Weights of a small GPT-style language model, trained from scratch on English Wikipedia.
Architecture: RMSNorm before each block, rotary positions.
Training: a variant of Muon for these matrices, 792M tokens, 6043 steps.
Each number is 50 + 12 x the weight over its row's rms, rounded and kept within 0 to 99. Layers, rows and columns count from 0. The size before them is the row's rms in percent of the matrix's.

# up: layer 5 MLP up, 1728x640, rms 0.0862, rows 879-889, columns 440-479
# down: layer 5 MLP down (transposed), 1728x640, rms 0.169, rows 879-889, columns 440-479
# gate: layer 5 MLP gate, 1728x640, rms 0.0806, rows 880-890, columns 440-479
up879 100:63 40 68 45 52 60 57 53 39 55 53 56 44 50 46 64 39 47 36 70 61 60 67 58 51 39 39 48 42 44 49 63 64 33 57 56 41 50 55 64
down879 100:54 29 33 44 49 52 66 66 43 56 24 45 48 49 53 38 31 75 43 41 57 67 44 51 55 61 56 27 37 44 56 73 44 53 51 65 56 68 61 44
gate880 103:57 50 32 64 45 65 61 67 38 54 46 65 53 44 49 41 50 37 44 48 55 82 46 41 52 46 64 43 54 56 54 39 46 29 52 65 70 31 56 54
up880 107:69 45 32 65 47 27 67 31 34 51 47 56 48 53 40 58 56 65 53 48 54 43 70 61 45 72 44 60 55 53 55 61 60 61 36 21 41 51 47 47
down880 106:60 47 56 40 59 53 50 49 34 40 60 49 70 40 47 51 53 55 60 42 70 41 50 39 64 66 59 68 47 47 48 57 32 66 33 60 48 41 68 44
gate881 098:33 44 29 44 53 27 48 61 63 51 37 59 59 46 38 30 50 64 51 61 60 44 35 47 30 55 51 45 38 54 72 49 44 70 29 46 44 51 44 51
up881 096:50 60 47 51 54 17 67 66 39 25 36 44 42 60 51 54 54 50 34 50 41 47 57 72 41 40 58 26 58 52 55 58 43 60 50 57 60 43 50 52
down881 100:53 54 60 35 39 49 13 42 56 33 46 52 66 52 48 52 64 83 60 36 39 41 69 56 45 57 48 59 21 38 50 45 42 34 53 31 49 48 50 47
gate882 096:54 61 62 46 32 39 41 29 41 37 39 39 37 55 43 45 47 65 57 51 43 59 42 63 57 50 49 45 45 61 51 50 46 56 48 38 32 59 49 74
up882 096:45 68 40 60 67 37 67 71 60 41 39 33 71 56 71 67 56 41 44 36 29 52 40 57 54 34 42 52 38 51 59 48 38 62 55 50 55 53 29 18
down882 100:50 61 74 34 50 34 52 45 52 46 54 73 54 50 67 59 52 40 58 61 61 27 33 58 47 46 44 51 45 47 77 58 37 32 35 52 46 46 52 66
gate883 095:50 55 50 34 53 44 46 56 64 54 74 56 59 52 57 61 41 48 50 41 60 47 59 39 53 55 54 51 50 55 46 57 47 45 38 66 41 43 31 36
up883 100:46 45 49 56 41 54 40 74 53 35 52 47 61 39 47 31 36 52 24 41 51 32 54 71 47 37 56 44 36 43 55 53 50 72 45 53 39 49 52 66
down883 103:54 44 55 56 50 63 36 55 38 39 53 35 57 52 63 61 58 70 40 46 39 65 41 50 58 61 60 44 28 52 67 63 65 45 55 32 31 52 64 43
gate884 089:58 68 52 61 57 48 41 34 50 43 60 33 53 38 55 42 28 62 62 50 41 51 56 48 34 61 41 23 65 56 41 61 56 41 61 41 48 62 52 27
up884 091:42 43 50 46 55 60 53 53 40 36 52 36 52 61 63 61 44 37 38 61 52 23 59 51 52 49 50 40 55 60 72 48 45 76 39 53 52 37 50 46
down884 092:76 68 26 34 59 59 63 69 62 44 43 36 52 78 46 58 41 53 66 63 49 44 53 49 56 49 45 35 28 62 46 41 56 63 54 58 58 48 69 47
gate885 101:50 53 49 36 46 46 46 40 55 34 75 40 56 55 61 50 64 35 55 45 33 56 45 40 27 40 71 63 40 52 63 53 36 50 56 49 49 57 28 59
up885 097:46 58 72 55 42 39 77 54 41 49 36 64 50 49 46 55 54 42 60 42 51 27 44 34 36 50 61 59 32 61 43 49 40 42 45 64 37 55 44 53
down885 101:31 59 44 18 29 58 70 39 37 38 34 50 49 70 57 21 42 60 45 49 64 51 49 58 61 54 57 62 51 78 54 67 41 57 59 35 45 28 40 48
gate886 105:30 32 45 55 44 35 51 35 57 67 42 68 30 64 33 49 65 30 63 24 47 57 56 46 47 58 68 61 75 32 65 46 39 34 55 48 43 67 42 63
up886 101:24 48 57 47 56 55 44 32 66 18 32 54 56 32 79 47 42 76 43 62 38 54 50 60 27 63 70 49 20 70 44 47 55 40 52 29 54 40 49 83
down886 092:32 58 48 66 56 74 56 69 43 61 36 35 34 41 66 60 49 60 71 52 47 61 62 64 42 40 42 65 41 56 57 61 49 61 69 55 57 54 49 58
gate887 095:39 50 72 60 68 44 56 66 60 56 38 62 53 37 26 45 53 47 66 66 61 43 74 54 44 45 39 54 44 60 40 43 57 36 44 63 49 59 54 59
up887 096:47 39 53 44 57 62 42 52 55 61 49 42 52 76 70 42 32 58 57 56 67 44 40 52 55 58 53 62 55 47 33 41 62 36 37 60 44 60 54 56
down887 096:55 34 54 29 62 46 46 67 62 51 45 41 42 29 43 51 40 47 55 50 48 69 36 59 45 46 60 50 56 67 50 57 38 45 25 57 57 53 41 45
gate888 101:31 47 61 59 56 36 62 38 62 65 19 77 60 52 54 58 44 51 46 29 39 47 32 59 57 42 41 44 57 31 45 49 58 46 57 34 58 55 37 39
up888 098:92 48 57 58 40 36 67 33 48 58 58 74 58 66 37 29 60 71 37 84 57 57 38 50 43 43 55 51 64 64 40 70 63 54 48 30 60 48 70 48
down888 102:65 61 44 59 27 52 63 30 73 47 48 60 60 46 36 43 52 44 50 42 28 65 51 53 56 46 50 48 68 55 52 67 65 53 51 54 36 62 79 37
gate889 098:44 53 38 71 82 42 41 63 71 63 67 58 53 51 43 38 33 47 58 67 45 57 43 65 54 36 44 54 59 55 63 43 48 55 49 75 22 59 46 35
up889 099:48 44 66 31 42 59 46 60 54 63 35 53 28 61 28 45 51 55 48 21 59 51 48 43 57 50 26 55 46 40 32 73 34 50 59 50 39 32 52 31
down889 100:43 64 66 45 36 42 34 50 44 46 61 49 71 61 40 26 41 33 39 46 59 36 47 55 53 39 47 47 28 47 42 60 53 47 61 62 43 49 42 54
gate890 099:51 33 33 42 45 37 71 53 43 41 43 51 34 49 56 42 46 43 77 64 57 40 39 67 36 60 74 42 64 55 42 78 46 75 56 44 53 53 57 57